config.yaml
num_hidden_layers: 8
hidden_size: 256
num_attention_heads: 2
num_key_value_heads: 1
head_dim: 128
intermediate_size: 1024
vocab_size: 8192
hidden_act: "squared_relu"
norm: "rmsnorm"
norm_place: "mix"
norm_eps: 1e-06
positions: "rope"
rope_theta: 866.0
rope_fraction: 0.5
qk_norm: true
attn_scale: 0.0963
bias: "none"
tie_word_embeddings: false
parallel_block: false
extras: ["local attention windows", "gated attention", "value residuals", "capped logits"]
init: "normal"
init_std_qkv: 0.0274
init_std_o: 0.00686
init_std_up: 0.0274
init_std_down: 0.00343
optimizer: "cautious_adamw"
learning_rate: 0.000654
beta1: 0.9
beta2: 0.95
weight_decay: 0.64
lr_head: 0.0103
max_grad_norm: 1.0
warmup_steps: 535
schedule: "wsd"
decay_fraction: 0.937
decay_shape: "linear"
final_lr_fraction: 0.0
batch_tokens: [32768, 65536, 98304]
max_seq_len: 768
doc_mask: true
train_tokens: 342300000
max_steps: 5466
dataset: "wikipedia_en"
Each number is 128 + 24 x the weight over its row's rms, rounded and kept within 0 to 255. Layers, rows and columns count from 0. The size above them is the row's rms in percent of the matrix's.

# layer 4 MLP down (transposed), 1024x256, rms 0.0207, rows 856-955, columns 224-255
size [104  94 104  94  93 105 102 103  84  78 109 105  89 100  96 113 108  93  93  94  90  98 111 100 105 106 105  93 105 103 109 102  96  94 108  91 107 112 104  92  90  97 104 106  94 107  91 109 100 105 104  95  95  85 111 105 101 108 112  98  94  77 123 106 103  96 103 109  95 102  88  99  90 103  91 101 100 105 108  83 105 100  96 108 117 110 107 105  97  86 107 102  99 109  88  96 107 104  92 103]
[[143 149 116 151 155 176 159 117 127 122 129 171 143 113 115 115 128 121 168  95 114 147 136  86 167 131 129 129 133 105  79 104]
 [106 110 116 159 128 127  94 113 117 137 161  77 132 141 102 118 127 147 163  84 112 113 132 168 106 111 114 116 116 128 158 145]
 [150 150 101  90 110 125 157 150 137 136 124 116 120 155 157 119 128 148 124  94 109 141 154 127 172 124 136 121 117 161 128  84]
 [119 155 117 112 126  81 180 111 108 164 114 134 141 135 159 115 152 113 112 131 144 145 119 140 163 156 127 132 117 139 100 120]
 [188 110 126  79 141 148 124  87 133 104 113 114  95  89  87 128  80 128 105 151 146 133 127 118 111 136 122 188 147 108 130 111]
 [131 160 150  88 128 141 162 169  99 115 148 150 120 116 152 173 110 131 138 119 158 150 134 152  98  79 127 116  86 122 130 159]
 [122 102 144 106  94 103 125 126  79 151 118 127  92 136 159 133 124 153 172 156 124 158 112 121 110 140 116 117 139  96 143 132]
 [145 126  81 127 100 114 147 151 127 132 138 175 128 146 109 128 159 106 109 108 146 173 135 128 107  98 147  62 114 155 122 161]
 [113 165 146 151 125 114 127 107 136 140 102  94 124  90 105 160  62 163 160 152 131 122 116 118 136 187 131 132 114 118 109 135]
 [129  98  70 120 117 115 130 142 142  99 148 142 126  92 145 134 156  90 154 105  95 109 127 146 123 168 148  95 134 103 116 166]
 [169 129  92 141  87 130 133  89 127 100  88 102 132 134 126  77 152  85 121  98 132  90 131 182 138 115 130 148 109 149 133 142]
 [130 110  87 132 118 121  82 141 151 102 134 144 111 123 138 160 188 154 139 111 137 147 124 106 169 130 141 152 110 141 125 107]
 [103 112 105 122 137 118 159 135 129 137 145  85 117 172 150 149 115 187  82 116 117 111 153 137 115 120 116 126 108 126 119  97]
 [129 123 119 127 111 144 125  95 138 134 156 147 136  91 126 138  80  90 126 172 166 129 118 112 123 112 113 142  66 158 138 164]
 [122 103 101 122 106 144 127 162  96 132 121 114 112  95 172 131 117 145 114 106 163  97 110 149  96  95 118 151 146 112 145 114]
 [166 123 173 103 110  97 161 114 160 129 118 142 124 128 137  84 120 154 125 109 137 137 112 101 105 132 155 111 137 107 139 134]
 [131 112 117 132 153 125 174 120  90 101  94 124 132 113 104 129 123 137 106  93 169 166 161 171 139 146 129 117 134 107 101 113]
 [162 122 151 127 125 182 139 127 140 133 138 119 148 163 127 128 142 134 127 169 208 138 124  81 152 102 115 146 101 152 119  99]
 [107 102 111 117 131 125 154 124 135 141 105 161 140 163 108 116 146 112  96 105 106 136 141 177 111 111 119 118 144  85 126 106]
 [126 117 121 164 136 118 131 154 139 136 132 132 145 136 113 100 160 111 118 108 116 128 135 134 161  95 103 134 110 140 144 108]
 [150 183 134 148 151 166 137 136 145 125 140 140  99 126 166 125  72 124 134 180  89  98 146 121 123 146 131 151 162  95 148 125]
 [103 147 117 151 130 115 132 130 149 129 132 135 118 120 166  66  91 101 142 135 126 116 132  92 145 139 107 131 110 104 156 132]
 [ 90  99 159 166 136 151 121 115 136 132  92 165 133 106 134 157 128 117 101 136 114 144 127 153 140 142 147 147 174 119 118 130]
 [116 126 129 113 130 111 154 157  89 167 151  95 116 150 127 162 106 123 149 161 132 105 150 115 129 128 144 111 155 141 105 164]
 [140 141 125 142 135 112  62 131 172 149 142 134 123 142 145 169 152 121 158 133  97 151 148 154 118 164 116 110 113 119 182 134]
 [141 108 125 109 140 142 134 113 115 138 119 124 149 104 156 137 116  97 148 146 138 116  84  86 185 142 155 122 114  94  74 133]
 [144 133  96 116 101 151 129  94 126 125 156 137 155 147  81 109 149 142 123  88 123 148 108 167  94 103  99 138 151 149  97 149]
 [137 138 124 103 148 139 128  98  84 140 125 132  84 129 141 130 168 128 114 105 115 115 148 152 114 159 147 131 132 132 138 117]
 [112 148 148 130 132 155 155  99 106  93 121  96 120 154 179 103 120 135 145 138 128 149 170 154 115 154 135  99 103 129 124 123]
 [112 117  80  55 122  98 119 135 123 164 144 116 129 130 137 132 107  89 154 143 136 149 136 127 116 159 107  91 152 127  85 122]
 [ 96 149 135 122 144 101 117  78 127 150 134 125 122 134 110 108 120  94 140 158 137 131 153 136  89 108 177 145  98 121 161 156]
 [128 141 104 148  98 149 126 109 123 144 149 157 125  89 129 132 121 118  85 157 147 121 184 175 130 134 156 110  66 129 166 112]
 [ 80 126 113 124 124 114 119 153 113 141 127 151 123 104 111 134 126 169 129  71  92 124  62 135 119 113 172  97 170 141 135 127]
 [147 158 136 157 138 169 126 140  96  87 112 150 117 137  92 124 103 132 130 112  92 147 130 111 137 151 150 140 123  72 141 113]
 [153 107 130 136 120 141 169 116 127  99  75 175 159 126  99 125 132 153 143 121 125 118 101 169 135 132 106  99 126 128 117 128]
 [136 135  76 128 133 169  74 125 144 131 106  98 117 134 161 122 177  91 151 128 121 106 101 142 101 120 156 164 125 115  85 141]
 [154 133 106 176 164 108 115 129 107 132 114 128 113 139  99 139  96 153 116 112 145 101 102  87 101 101 177 101 179 101 114 150]
 [105 106 119 117 143 120 110  88 105 173 144 129 159 138 127 121 152 112 156 101 139 102 140 159 110 134 171 128 133 102 113  88]
 [114 132 144 110  90 149 147 119 137 111 115  85 118 120 119 122 130 125  85 127 122 153 172 150  82 136  97 100 149 151 124 141]
 [144 124 132 101 137  87 141 125  78 159 164 115 100 126 152 106 122 118 138 158 145 139  98 109 146 143 154 155 125 147 107 150]
 [128 156 164 148 122 145 141 115 123 136 164 146 133 152 149 164  93 114 113 137 185 150 151 155 100 128 119 132 144 129 155 143]
 [102 147 173 119  99 120 105  97 124 123 174 178 155 131 139 141 119 126  88 141 138 134 101 132 105 160  93 120 100 138 147 116]
 [117  98 128 164 144 157  98 140 112 111 119 107 135 122 129 124 171 154 132 121 165 165  92 136 132 168 130 111 135 133 114 183]
 [132 143 134  97 125  89 134 102 136 104 118 141  77  84 154  90 146 109 139  91 115 124 116 121 116 119 102 136 127 120  90  82]
 [143 122 135 122 141 115  82 101 153 125 156  91 135  87  84 126 186 164 153 159 103 170 154 123 147  85 147 174  84  98 101  87]
 [117 147 158 131  97 134 158  98  79 144 111 159 115 154 118 152 120 160 119  95 145 118 109  89 139 112 154 145 134 137 126 106]
 [139  94 122 133 141 129 149 153 121 105 110 118 154 148 129 125 121 124 142 177 159 191 152  99 124 120 114 136 149 110 120 150]
 [146 155 142 122  69 133 138 119  81 124 102 160 155 150 185 136 108 128 121 128 176 120 126 112 137  87 164 172 110 114  98 132]
 [137 127 108  72 120  87 171 145 122 158 125 146 100 127 140 113 120 184 161  93 125 150 153 151 123  84 137 133 117  85 129 100]
 [112 101 102 146 111 165 119 125 115 103 146 124 102 167 118  90 120 118 142 177 122 141 108 147 140 112 137 165 147 147 129  92]
 [128 170 165  96  98 164 207 195 142 118 113 101 103 141 146 170 122 162  73 129 113 124 111 174 137 163 152 151 133  98 119 127]
 [145 146 114 116 134 128 120  87 141 137 133 117 152  98 150 138 152 162 137  90 151 149 141 157 120 116 185 112 150 114 121 122]
 [108 120 126 143 144 135 127 148 138 101 129 149 153 148 131 114 145  94 187 153  92 106 143 157 117  80 109 145 135  98 141 132]
 [ 93 111 106 116 152 125  86 158 118 130 121 101 129 100 145 121 104  95 141 140 113 147 139 146  58 109 165 104 132 117 110 167]
 [ 98 126 129 158 157 126 132 130 148 144 114 157 182 142 139 149 100 110 157 123  93 143 136  95 126  85 131 142 105  83 113 121]
 [183 172 126 157 101 150  87 144 157 133 119 138 130 116 113 190 153 136 124 145 138 126 111 109 145 138 173 153 130 123 140 150]
 [173 122 135 117 152 127 147  94 122 140 134 158 126 155 154  91 132 141 107 101 137 160 109 125 121 109 128 130 121 119 102 143]
 [136 168 170 117 125  90 125 114 127 114 115 114 133 131 137 118 167 137  86 181  82  95 148 145 141 143 163 130 108 124 141 143]
 [105  92 129 130 148 122 141 113 139 109  78 100 129 146 156 163 124 139 125 171 170 184 129 128 137 143 146 143 103  86 112 138]
 [181 126 133 104 131 114 129 116 125 110 135 146 105 113 119 139 126  99 131 122 103 111 140 173 132  69 167 140 134 112  86 148]
 [108 134 124 142 122 131 166 151 136 112 123 154 118 152 149 149  73 131 124 130 114 149 162 132 134 146 146 109 134 132 142 116]
 [147 110 127 149 107 136  90 154 136 135 134 100 128 119  94 133 111  95 111 143 111 131 159 120 145 152 134 125 105 105 144  86]
 [109 140 118 166  99 151 103 106 172 155 141 135 174 169 105 146 133 152 147 165  72 144 161 149 154  90 122 116 154 119 183 141]
 [145 142 109 130 148 170 121 149  98 126 129  93 152 110 129 147 111 120 111 140 117 118 148 110 141 153  76 130 106 142 179 129]
 [133 118 107 154 102 135 150  85 151 125 134 161 143 152 117 152  83 138 156 136 128 135 158 144 161 136 156 141 108 138 114 160]
 [170  76 139 129 125 137  97 108 119  99 134 135  83 144 106 116 124 115 104 166 164 118 141 146 167 174 134 152 151 110 142 128]
 [118 121 178 130 111 128 165 127 142  81 145 154 105 151 116 149 111 128 106 129 152 141 138  98 125 137 150 155 119 119  93 102]
 [159  96 164 105 139 142 142 154  87  93 144 129 155 142  98 119 132 126 155 143 131 131 121 113  95 154 164 105  78 112 143 167]
 [145 146  91 161 134 125 121 132 145 135 128 198 139 152 104 116 100 111 171 113  99 115 193 150 161 157 136 132 171 115 126 139]
 [118 169 127 146 165 154 126 121  85 116 108 146 134 115 158 169 131 187 102 140 131  91  91 117 134 138 134  75 157  84 115  94]
 [126 111  96 140 108 143  98 111 151 111 113 115 100  97 111 181 169  92  75  70  92 161 131 155 125 129 114 157 122 135 138  96]
 [127 118 117 144 179 155 118 143 119 127 121 158  80 156 131 106 171 159  93 128 155 160 110 145 116 133 126 142  93 162 114 106]
 [116 150 142 139 114 154 135 146 135  79 110 194 145 162 151 139 119 134 101 151 138 140 120 129 121  96 121 154  95  92 137 122]
 [123 150 108  97 135 162 106 152 128 157 121 127  60 114 134 126 107 141 153 154 135 161 121  94 111 154 155 144 115 109 148 129]
 [ 91 140 139 123 156 123 155 148 106 182 120 138  90 126 156 158 118 127 108 138 100  60 142 143 127 162 155 101 128 112 108 159]
 [103 107 160 129 118 152 137 125 130  93 107 125  98 163 105 111 153 135 114 128  79 170 140 181 147  95  92 136 119 169 103 133]
 [146 111 137  82 137 106 156 133 132 132 144 122  95 146 174 106  70 155 153 102 101 116  68 127 146 137 130 174 103 173 120 130]
 [141 111 148 105 140 157 128 118 142 111  72 120 137 118  91 156 103 122 114 120  95 132 146 159 173 150 116 111 160 107 150 147]
 [117 105 118 152 154 119 157 105 133 156 133 160 134 125 144  97 102  97 120 140 150 128 114 106 107 161 127 132 150 118 133 126]
 [151 139 163 139  99 143  81 131 164 186 156 105 185 109 132 144 108 121  98 109 134 140 191 124 111 177  88 103 119 114 140 177]
 [136 117 129 130 151 162 146 109  82 112 106 128 123 155  88 153 110 123 156 157 159 111 151 123  77 148 157  88 111 131 151 139]
 [107 125 156 114  96 118 137 147 149 154 135 117 110 120 145 147 113 138  95  88 114 110 134 141 124 113 133 127  76 130 154 141]
 [130 157 134 122 128 153 203 115 110 170 118 161  98 130 158 125 124  95 140  89  91 102  97 156 149 149 136 101 102 137  97 127]
 [115 121 151 127 112 127 120 170  82 158 113 129 114 138 166 161 152 172 127  90 111 126 109 141 156 160 118 147 101 109 129  90]
 [123 157 151 147  87  80 103 105 164 120 126 114 117 104 138 149 121 154 129 165  94 137 115  91 130 101 174 145 130 107 123  92]
 [117 159 116 116 162 107 144 145 151 144 104 169 143 147 127 121 179 136 114  93 114  97 104 130 131 115 113 130 121 113 126 132]
 [132 105 118  96  68 102 130  92 138 125 150 155 112  97 133 161 122 110 138 108 131 138  96  89 152 126 116  87 105 119 117 135]
 [152  97 164 156 135 122 130 145 117 120 114  88 142 160  80 151  92 176 135 101 145 131 103 109 130 139  95 131 108 140 154 117]
 [177 154 150 132 119 146 101 148  95 119 108 103  94  88  96 129 128 126 115 143 121 128 145 105 138 171  93 126 121 114 139 129]
 [ 93 106  73 117 143 123 112 131 146 106 129 178  99 134 117 103 126 149 137  72 124 127  80 146 124 140 169 113 117 112 103 137]
 [127 118 123 103 142  97 124 100 120 124 112 143 119 123 114 176 162 120 127 100 163 103  77 100 156 141 153 141 137 103  93 120]
 [ 96 130 131  80 153 172 176 115  97 148 102 168 155 127 141 151 125 140 115 128 115 135 153 107 105 113 136 119 175 152  87 125]
 [141 153 131 115 154 148 134 168 137 142 156 114 137 137 155 109 121 145 138 142 124 116 122 145 119 113 149 105 112 151 114  77]
 [148 106  96  98  98 145  99  96 110  61 137 155 132 151 118 126 180 156 132 105 121 151 117 138 110 116 151 122  83 117 170 139]
 [148 118  79 108 134 116 164 156 131 165 110 108  89 117 175 140 123 130 129 151 111 131 112  95 110 163 144 102 105 113 124 127]
 [115 134 107 105 112 130 117 124 150 122 146 141 138 133 114 108 121 124 110 147 109 126 148 114 123 123 127 103 110 130 138 150]
 [117 101 173 132 125 116  94 135 143 153 134 151  59 104 105 111 130  98 103 150  92 142 144 151 145 140 134 140 150 131 108 138]
 [133 150 188 105  99 109 158 159 147 134 133 107 170 135 120 109 122 104 132  92  75 132 133 142  94 156 126 106 133 128 124 139]
 [117 128 123  86  76 112 112 121 128 119  99 110 140 133 171 145 140 115 152 148 157 164 139 129  86 166 142 111 158 129 161 134]
 [139 117 127  78 168  75 105 115 104 141  86 155 112 112 171 143 138 125 119 157 193 112 110 117 131 168 196 172 116 143 113 140]]
# layer 4 MLP up, 1024x256, rms 0.025, rows 857-956, columns 224-255
size [ 94 106  96  95 107 104 113  91  76 100 102  90 100 102 113 109  79  98  95 103 100 110 101 113 107 103  83 104 105 107 103  93  89 115  94 113 110 114  96  88  93 107 104  96 115  84 112  97 105 107  98 113 103 110 107  98 112 106 108 101  87 117 106 102  90 106 113  97 102  76  96  92  93  85 105 105 104 102  87 110  94  94 104 111 108 108 105  95  83 102 102 100 100  80 104 107 103  91 101  95]
[[151 110 156 154 122 117 151 112 144 117 111 115  85 120 130 195 120 124  99 138 124 149 108 140 148 123 142 142 132  92 119 138]
 [102 127 104  98 129 133  93 140 133 133 150 133 130 106 131 142 119 146 200 150 197 137 122 155  80 120 177 133 114 107 129  91]
 [141 104 136 139 115 145  84 170 192 118 133 154 156 148 139 127 169 114  94  96 147 167 197 114 117 120 108 142 180 130 120 132]
 [ 67 149  92 162 177 123 114 131 145 154 119 101 112 131 113 148 125 127 171  63 146 138 113 131  46 114 127 123 134  86 137 184]
 [159 114 108 123 160 102 110 114 141 139  88 122 114  81 101 125 121 131 126 150 132  90 122 128 156 143  92 184 106 115  94 170]
 [ 82 138 128 134 106 133 146 133 142  67 129 143 164  92 114 106  99 132  98 110  90 124 134 131 136 105 136 135 105 120 156 154]
 [109 162 172 120 156 116 137 155 137 153 174 129 114 144 140 154 116 131 149  77 124 118 164 138 127 119 137 136 128 117 127  98]
 [ 93 130  99 106 102 115 128 123 143 117 179 161 137 123 165  86 109  96 128  78 139 108 102 149 108  87 135 134 156 148 128 152]
 [130 159 162 110 144 156 195 126 128 141 108 150  74 177 123  89  93 162 127 166 143 147 155 101 132 120 111 131 141 137  96 117]
 [114 144 198 147 160  93 130 118 114 155 150 131  93 159 140 133  84 120 161 113 106 147 106 206  88 125 133 117 151 121 135 132]
 [125 132 158 134 111 117 162 118 147 139 111 135 123 106  91 117  94 152 148 126 152 133  93 137 146 150 126  71 137 143 124  80]
 [110 155  97 152 116 101 107 125 121 116 144 155 139 104  80  94 134 123 137 112 128 107 122 108 111 154 104  96 116 116 127  84]
 [ 99 142 125  97 113 116 135 127 149 139  79 127  95 102 138 129 104 141 142 124 117 114 148 144 159 109 122 147 166 129 134 107]
 [ 79 129 174 126  96  90 124 120 122 118 161 110 121 124 115 126 144 165 146  94 123 130 117 129  91  88 109 113 102 123 115 165]
 [101 103 117 137 148 101 129 144 157 125 120 157 136 134 131 137 129 114 116 159 126 121 116 100 150 123 169 144 132  97 117 100]
 [154 163  80 127 165 108 126 149 133 122 125 119 102 132 153 161 127  96 149 135  79 109 111 153  83 117 167 115  87 165 145  98]
 [138 112 150  96  68 106 147 141 139 134 171 150 152 167 134 158 109 129 144 120 146 112 121 112  72 160 104 113 119 144 169 118]
 [ 88 150 119  97 151 110  97 113 121 135 144 160 102 152 127 127 111  89 122 161 136 133 126 188 117 148 151 100 161 156 123 133]
 [123 141  93 114 125 134 128 132 174 133 139 137  92 130 100 149 120 128 132 148  73 176 137 137  97 170 154 154 126 109 102 158]
 [112 152 167 130 131 114 130 120 129 157 114 152  83  97 183 130 108 106 134  97 105 127 127 116 111  95  94 128 143 118 120 115]
 [125 105 109 113 129 124 145  97 155 140 124 119 114 173 118 142 164 145 123 165 144 145  95  89 116 109 152 100 133 115 132  91]
 [128 113 151 105 177 138 167  70 140 136 171 130 135 138 136  90 131 102  73 124 122  98 126 152 120 127 158 116  81 101  98 133]
 [149 126  94 122 107 148 115 150 112 124 154 108 156 138 124 144 118 144 118 127 145 131 128 134 100 115 147  88 185  77 105  89]
 [119  91 147 115 141 145 109 114 139 136 164 143 170 130 134 137  96 154 119 121 119 125 118 120 138 143 127 154 129 132 158 146]
 [ 59 137 162 128 129 133  77 163 117 129 170 110 119  91 117 138 163 130 138 165 159  84  78 118 130 105 147 108 116 144 136 148]
 [152 160 126 101 121 123 164 122 104 136 120 168 114 127 130 133 136 119 107 168 133 106 119 119 120 106 112 136 113 130 124 139]
 [108 121 149 113 125 127 139 130 171 113 159  91 163 155 168 106 131 121 150 178 162 145  96 131  93 146 135 132  88  95 171 154]
 [101 141  99 140  94  72 104 180 104 161 134 102 118 109  93 132 132 128 131  97 172 125 135 125 129 156 111 102 112 104 141  60]
 [127 121 188 117 156 117 133 138 100 157 111 106 130 127 125 167 152 169 174 122 158 159 105 132  98 182 164 120 131 130 132 111]
 [132  84 177 101 140 126 126 162 154 136 123 162 124 183 143 143 109 122 118 139 152 178 111 150  80 115 111 110 119 107  93 124]
 [141  93 119  93 145 145 160 158 166 200 101 113 134  94 147 161 145 138 133 166 126 133 140 116 132 108 113 150 122 132 118  98]
 [160 129 135 111 140 120 150 109 185 115 123 160 131 114 108 180  89 129 163 155 124 140  98 107 128  97 107 129 103  82 137 113]
 [119 119 120 150 100 119 109 121 134 131 184 168 123 142 130 140 110 138 105 123 147 106 127 110 139  96 118 143 143 127 112 182]
 [176 119 146 134 129 144 115 144 106 168 115 116 119 119 141 157 123 140 138 174  92 111 133 138 126  96 126 143 138  75 132 116]
 [103  93 109 144 149 132 132 165 151 122 130 153  87 127 138 123 140 124 124 116 166 140 128 146 117 137 125 123 119 146 188  77]
 [100  91 141 111  76  94 121 170 148 119 142 152 141 102 144 112 149 122 105 154  87 142  98 154 139 133  86 106  95 113 159  86]
 [119 100 165 178 144 126 101 183 188 110 176 112 146 158 155 159 146 104 104 143 125  99 159 139 127 146 151 116  73 118 145 112]
 [148 133 132 105 113 146 121 103 140 103 144  71 123  86 112  93 145 169 118 107 167 119 120  76 124 113 134 159 161 111 113 124]
 [147 144 122 135 108  90 117 114 117 131 147 143 156  85 147 129 129 134 136  71 149 144  73 117 110 145 122 133  83 143 176 145]
 [143  71 126 103 139 158 123 134 163 122 121 108 140 149 100  87 135 140 143 119 129 157 145 159 125 146 116  87 110  73 127 120]
 [ 94 115  87 143 112 108 112 150 131 114 139  99 120 151 107 144 145 163 149 139 103 101 117 120 147 108 137 146 114 169 123 105]
 [120 128 118  95  90 137 160 173 179 152 177 123  85 143 204 129 148 148 116 113  77  99 157 162 122 140 114 116 121 115 171  74]
 [114 146 112 125 147 168 111 136 149 157 128 116 102 130 140 126 132 183 134 163 158 162 121 142 107 107 136  71 154 101 111 136]
 [111 104 140 139 123 160 165 125 135 161 134 133 164 149 187 142 104 119 135 134 122 155 106 120  62 165 140 124 158 146 170 106]
 [ 98 103  84  98 128 149 109 127 126 158 149 143 122 131 135 144 114 148 118 114 175 136 146 125 109 104  88 136 100 161 133 114]
 [144 143 125 133 110 114 138 151 127 114 135 151 129 113 170 147  86 122 128 116 118 108  81 128 142 168 121 166 139 135 143 112]
 [ 69 137 129 124 132 146 115 138 115  97 122 151 104 144 168 130 129 134 126 139 124 123 130 152 104  82 155 143 118 117 155 115]
 [111 140 134 119 131 171 117 162  93 113 109 143  89 112 140 141 148 158  83 128 156  86 114 117 151 135 134  92 164  86 106 142]
 [147 145 111 111  93  87 143 123 117 153 188 165 123 108 102 138 149 131 126 136 133 110 139 133 110 166 126  97 143 155  80 156]
 [110 119 116 108 118 129 115 144 128 154 161 129 141 134 139 159 136 112  96 103 151 161 103 128 144 134 178 156 100 139 162 101]
 [110 143  89 115  87 145 149 137 150 174 111 109 157 109 113 130 107  92 133 145  99 123 135  98  87 147 171 119 128 171 118 159]
 [108  98  84 122 122 117 115 119  93 131 124 126 166 129 118 104 145 118 129 107 151 127 105 133 160 112 128 123 110 134 106  93]
 [162 100 149 138 153 100 149 164 163 145 135 111 149 145 165 149 147 100  97 163 122  96  83 149 148 111 150 113  89  71 126 118]
 [170 117 119 115  79  95 167 114 114 122 182 138 175 105 117 131 140 134 115 145 122 128 139 160 106 116 159 121 143 139 116 161]
 [110 146 134 132 179 121 128 112 147 115 136 152  87 139 132 131 120 102 145 128 122 130 115 159 171  96 175  85 120 151 147 160]
 [ 88 148 153 147 145 150  91 179 131 134 126 153 157 125 116 118 121 112 105 108 106 146  84 144 103 110 115  72 158 134 131  51]
 [ 92 109 143  80 149 124 121 110 161 150 153 159 106 144 158 148  93 100 110  99 104 115  98 132 149  97 130 112  87  87 142 128]
 [ 89 137 127 118  99 127 135 165 147 122 141 122 102 146 133 157  96 127 144 113 120 161 110 161 135 110 111 127 112 141 145  94]
 [132  80 122 118 167 111 159 135 147 129 172 134 125  74 105  97 122 143 143 164 117 110 131 114 109 153 135 126 124  72 112 139]
 [115  85 121 114 140 138 137 137 137 117 166 127 139 122 119 129 162 165 122 163 132 122 104 101  83 154 157 153 153 162 112 104]
 [139 113 136 120 120 118 162 115 109 122 132 145 116 119 166 161 145 172 142  94 148 157  91 133  77 157 113 111 130 136  92 134]
 [140 121 124 169 125 133 107 145 176 131 162 162 156 131 118 139  97 123 137 132  92 103 145 167 120  87 151 121 120 125 124 140]
 [128 138 132  86 121 165 121 144 136 111 157 146 110 112  99  72 107 161 124 157 132 120 119 130 130  84 164 157 144 145 124 141]
 [141 100 135 145  96  98 123 103 104 154 117 137 112 105 182 121 124 133 109 145  79 149  89 146 131 129 125 135 139 103 138 145]
 [139 145  96 142 118 140 141 119 141 170 137 135 139  88 157 134 105 142 144 150 134 115 119 134 148 122 132 161 134 125 155 163]
 [143 123 117 162 108  94 104 126 138 163  92 130 138  85 152 114 146 120 129 125  68 128 115 154 144 130 119 113 141 129 123 175]
 [134 143 105 106  76 122 138 140 157 137 121 116 132 173 160 105 102 131 139 120  80 120 113  82 137 164 138 122 145  94 135 120]
 [140 117 104 133 130 110 138 114  97 138 168 104 175  67 169 151  99 107 135 115 120 163 122  99 134 108 109 158 114 105 155 115]
 [142 145 131  95 127  99 131  92  98 161 130 124 130 139 144 115 136 148 141 143 149 178 117 154 152 116 157  93 149 157  78  92]
 [125 160 140 106 137 141 120 142  95 142 154 161 173 154 160  74 115 135 160 157 164 137 114 104 144 142 157 101 131 109 130 126]
 [118 152 134 113 131 140 123 176 127 153 137 116 117 149 127 179 104 124 197 100  94 115 104 139 149 115  98 110 143 104 118 122]
 [100  90  90 120 120  87  98 152 152 111 165  67 140 140 106 152 114 132 105 144 123 124 125 143 137 108  96 149 116 175  87 159]
 [116 164 127 114 147 122 143 155  82 194 146 178 142 113 126 148  88 105 149  81 132 137 113 137 114 126 131 143 116 129  92 139]
 [ 95 183 150 130  76 140 125 107 110 126 133 137 131 152  82 115  82 133 160  82 115 176 120 148  88 111 134 145 130 133 180 140]
 [149 126 141 111 104  98 152 139 117 127 140 167 136 187 140 126 136 151 182  86  93 176 136 126 139 165 124 152 157 131 116 148]
 [129 121 139 133 132 135 107 153 115 145 147  89  93 126 115 163 152 133 133 173 104 121 114 143 126 122 111 130 110 117 122 131]
 [165 156  88 103 122 155 114 105 149 127 114  91 125 144 142 142 142  94 140 115 146 158 109  99  96  98 131 129 132 123 111  74]
 [ 89 127 155 170 118 110 170 164 102 132 143 130 155  55 137 138 116 108 103 137  98 113 122 168 142 152 174 107  92  99 136 137]
 [149 105 105 108 139 132 117 136 103 105 127  95 125 133  98  99 136 146 127 154 144 117 138 139 133 115 162 131 160 111 120  91]
 [126 111  98 162 130 126 103 107 106 154 143 133 112 124 175 143 148 157 111 115  90  87 114 166 140 133 124 117 105 122 151  79]
 [161 120 136 180 134 135 142 157 124 160 122 109 106 106 146 125 162 160 194 121 152 115 128 175 146 190 127 173 134 104 138 145]
 [124 113 173 134 108 113 135 129 133 134 114  96 128 135 108 142  70 126 110 184 171 114 106 132 108 124 132 148 135 127 164 111]
 [107 103 110 166 107 127 143 111 163 119 162  92 149 160 106 152 150 100 133 128 123 108  94 157  96 100 196 129  97 121 113 131]
 [144 129 144 128 182 114 111 118 133 119 132 127  88 141 173  95 145 128 147 166 137  82 127 136  92 137 201  63 144 122 105 122]
 [132  93 180 139 121 118 132 153 113 115 142 130 112 119 145 111  61 146 136 123  84 143 125 121 106 147 140 130  77 175 144  99]
 [130 147 105 150 117 104 138 142 132 122 139 107 123 151 150 154 134 118 125 111  85 110 120 136 132 147 151 181 124 107 153 118]
 [112 109 117 115 121 142 145 135 143 137 204 143 129 100  98 153 118 108 139 102  92 155  91 153 146  88 170 131 119 129 161 169]
 [136 104  96  99 103  98 127 158 145 149 136  95 119 142 133 111 149 130 105 120 166 182 104 166  85 125 139  96 108 123 123 103]
 [131 132 120 124 126  91 137 108  91 122 139 113 127  99 117 164 118 149 101 136 148 140 154 109 110 126  99 147 156 130 122  91]
 [167 127 111 116  70  83 132 158 158 133 111 146 155 153 150 181 145 156 176 143 125 152 128 107 157 100 123 133 110 133 125 102]
 [172  44 124 119 142 117  95 170 123 111 161 133 107 107 167 130 134 139 130 147 124 120 100 162  98 159 146  93 134  79  96 123]
 [118 162  92 119 117 143  89 143 124 101 105 137 109 135 124 141 140 157 158 111 165 148 109 141 136 135 136 132 130 134 101 118]
 [108 140 117 108 119 133 144 173 147 104 132 145 117 143 161  98  86 157 120 157 141  79 147 144 159 153 115 132 145  87 113 114]
 [142 122 153 114 145 102 110 122 136 101 151 142  89 122 109 110 131  96 169 103 122 146 146 137 162 106 129 182 169 119 111 126]
 [108 154 112 109 146 116 142 117 123 115 144 133 117 133 151 151 154 197 137 131 151 172 127 119 120 112 181 120 171 121 115 105]
 [112 119 103 159 131 116 117 202 119 114 125 104 163 134 140 144 106 115 140 132 152 118 105 142 137 121 111 113 124 147 109  97]
 [117 143 127 143 120 135 111 125 120 157  91 113 117 116 152  82 146 111  90 113  94 156 108 129 114  72 126 108  82 162 134 143]
 [130 147 124  88 122 119 109 141 112 179 169 153 126 158 158 151 122 152 102 135  98 109  92 115 120  78 126 102  99 142 121 111]
 [138 122  97 156 111  81 125 124 160 113 178 152 157  62 146 130 138 103 156 142 104 113 120 137 157  83 116 105 137 115 131 124]
 [144 116 114  95 121  90 150 134 122  89 176 134 137 139 115 127 133 125  95 103 119  80 107 168 109 106 178  79 130  99 168 118]]